{"n_kv_head": 5, "d_mlp": 640, "qk_norm": false, "bias": "all", "parallel_block": true, "init": "normal", "schedule": "wsd", "seq_len": 512}
Each number is 128 + 24 x the weight over its row's rms, rounded and kept within 0 to 255. Layers, rows and columns count from 0. Numbers have three digits each. The size before them is the row's rms in percent of the matrix's.

# layer 8 attention key, 160x160, rms 0.0533, rows 88-95, columns 120-159
109:141120164133129103106137132151104130140112131144051158125167138121133147118146098165133113128147119128115068085167145128
104:108122143121076108131142114137113133106112125131155136152163111084133121087169129135166106121131153112114098119147156111
109:149095083142157159153126115173127118130147124107123126154162087141115081175124160158132130127115167148139117137131127131
111:126144134179105125120135086125115158123129108140086150155131120154146138162171091156116072157146149129132167190133158103
107:123138127121147073086105162140102135123113178123126103170170124108124156115110130169098119152145137155094140110148131135
112:113152138148109128087099113123118165184144143113137117130120120165084122117124131144130110103136164125103159115128144155
110:091153129103136130113113147100102126151120121137136173131104161137107104133112110113160132120139164119147124140079163120
105:146137141142143091154102132152138101107163131135090133117119082155142078138134102099142139127096144123172133153152125161
# layer 8 attention query, 160x160, rms 0.0546, rows 89-95, columns 120-159
101:132093162159091147149166100150095068119129144117121130136116108126136084146127114116111107116130122145095115185172089124
105:198073128143093148137123130131142115097136101089126120151118126133093122140090131121139132142113174096168168121129169125
109:113130158162126146128149138092129133186135108115115145114097106112138134109118166142095152163129122139153133181122152130
103:109149114154123164109147058180085144151163125149123143096099127116083112103150146159182132115166093098122122172118144109
107:134165122141164146125146119155185087179106131067122121110127133115111137111141133130133098140082099124117094147130138117
106:129171113166103129139101134103173148093143123114129110156105146115153132113090107159160158114132154145131130124147118097
105:155118096108150107144066149142138156140166132103110113142126083140105091134153110094110161160132108135125135132165122093
# layer 8 attention value, 160x160, rms 0.0596, rows 64-90, columns 120-159
119:131135137135088125100128116118145162125126128093136171130179126124094131160142117127105171128127103163119063075095165084
110:138147130126148150112081172121154114070084146100113137125163164088134147189128114129167128113106121188117118111123129139
112:128104159140160128132118116127169131125126157131134114109106155102109062134116136112151109135107139121119084152149124110
114:116129139098122139128103160129117134127080126124086068097161135131140159158133112125156123132138139118163142137112132085
116:115116164152106103084092133092085109115128116125171143125129099119115120180136186115137093099093149158130146182149116138
126:091119096135102139126131120138102089140128134142129092154136146152112158192149091103138169144132125145156112111099141135
113:101116100128182135118124108134145128129131169148107120166149195132088130147096127110154144136153119105163118163148096089
108:168133131092153132126073122132162137126130137110082109126156155079126186139149115136124152138129130138185108102086125051
113:127138113109094141096139167136069142189117124099138139147086105167143149104127070135128132151113101080110111109172144206
121:129133129115052154145134151158137090167148131123114166103117137156137142110136132120105136138136154154114145132154206125
112:144144140109126170132153138148159101108120126190129125126163157121117161143124125105133169121147127143134113177100120118
122:153169164170108082110112117108122161163123123152119096096170069087102150136117121137142204144142151120159155093119140088
114:111147144153088106103122155133111112165117130194124115147065125161163127160063111143138134150134147126099150156131144176
126:190135140104101116123085112100121113135137102109135158070135183119169108125116161094105063129057161129093148168150172145
120:138100139144117106157111186090111159156156105103149123093121115119076118138161140134097131132104143164154102140131099112
124:152097108109157145142138098108167110087127124156119125089126156110139100119142102119115124102166159146158117160149084112
118:124128132146181149117131110155169100117088156127153162151132116123140135104088073141146110152157113119102100082123120139
121:154126102114180185114098103131142084112113130095120113127113110136120159133133059132110153121146090138129156129125078104
107:125120158120131120151125187145100128142115160154172082107136126140163139126125111135131112160119114107123086130113149179
111:140154142129086144169128081140125114108114104067116147101111120117137112090117122131085096113120171117161104150134109095
121:087133108140122139128113152111097100110091144159106141131121091144114122104146063125091138132121128118127113101139099206
116:108135160137153129123102110086125135072096133150120126149141144125147139155082143130131114128153131139116174123139157126
106:156139140119069102126158133086112189107113130130121159127181116096152140111090183120133092139160139131107131139092166098
120:135150098133121142115060145120154091160121145130123108082099095116108117179129138118101153117121147127138130126155085161
108:115123163084122111113106116142131117112107121152134147128146209136095124151083167112198067125098140137123139134105133089
128:118127129168140095160140104129114152125143129165173146107088131122140122107131172137120146149172116076102137079100111108
113:136137159138182124141117143111128134114121140139153118136177125114146113149117096131106128143156112151107108146132139113
# layer 8 attention output (transposed), 160x160, rms 0.0616, rows 64-89, columns 120-159
115:135128183147103153123067117130084130099131119124109178111128101125137115111154102111138094126169111105141123157133128151
112:133150147134118103106154080109113101165110144117113114145167110142135116135093081104101102116127136117129104108131113129
114:108140080126110119150205131128103116111148176150108056124137094132194107105123111139071158138158102108129080097119145137
106:115118131111141112099141142122144107133113130142116138129107129117149122095143135113129156109158095107156130105119109175
117:114128120120077121083133138144144133119081070149130100127146144137092135147130064147142160134120125128099131141123108145
128:128110142148128168099120164095151146090088111118101146066170139147140142116113128123135135113114140135127130211135151127
117:139120129105162106123153099159114085162157134109146120098134116130164137131147132114112127105136125147163106132086172165
104:132107127123118104133131119139114156148139145187122148127133121155119126142102097108180099109151086168106118150136126187
114:153140170149114166146150148089148131130104098095109178149128198151102119129145163138114136136126126124079152141110083108
125:125112119144113143143109084104149093123125143115112176140125178090138104115121138146140109147127150186134132112130116121
115:134133149129089134116134132181140127099098096123165133117113100149158106130151119137092110121071138143082124130115143152
123:141122147130099106160040140104134119097143150178134154130146173128108101136114130138121109168127092146121159123124119125
121:141114139133113184094121122117130155113110134098113138147138118093075122132183120132144170122078138139134143113118108150
133:109146108157111178108175117142107129143137098158129098180130097157111153124133112151156138133139138098108129108115119140
127:136133088118135101129114128162140154144114132134146126135099183134105160101172100109160166105146102104127079138144117121
120:102094128122131114149167137177126145125151173146124101144121085119141098122119110129142106117123120095128087130111187144
128:105097150120146125121145110121097115101151147117096142118188127103128118120132144126072126118140121177145120125156169125
122:106111152095152097106148151125154152135157140102129144133178123114105109112145226094143122132123106177102136150157143104
117:157140112170120163147126149118138115122120102120099122142125093104129132108141084112101129097126163097152120115129126155
112:098121123116116122152125117115091131160168103117117129145103102107173078103142122137158109112125142176139133118144141092
122:122150113132125087139082180098123095118092140074123117137146161147161127133165162135131131132109132099165160136166111114
117:127173179113140144123171108137140124116117117123133156131131131162093127172113157158139110115108105147114123161109142107
100:147139157126132098130097149159120097103131124182114112125102122113109156180152066138131116147068097139150156103108128099
120:111102128120116121120151175112162138099089125093130149140141142161096158098169153085126086160142083145125100114137127087
101:113132124111123178088158102117125124105086140137108134096111060134136145135136085133128151103141117094145129075117139111
104:152125139138153140135098130143161144086184142119124148142107110122091140138143151131118117141128149106131119119164150111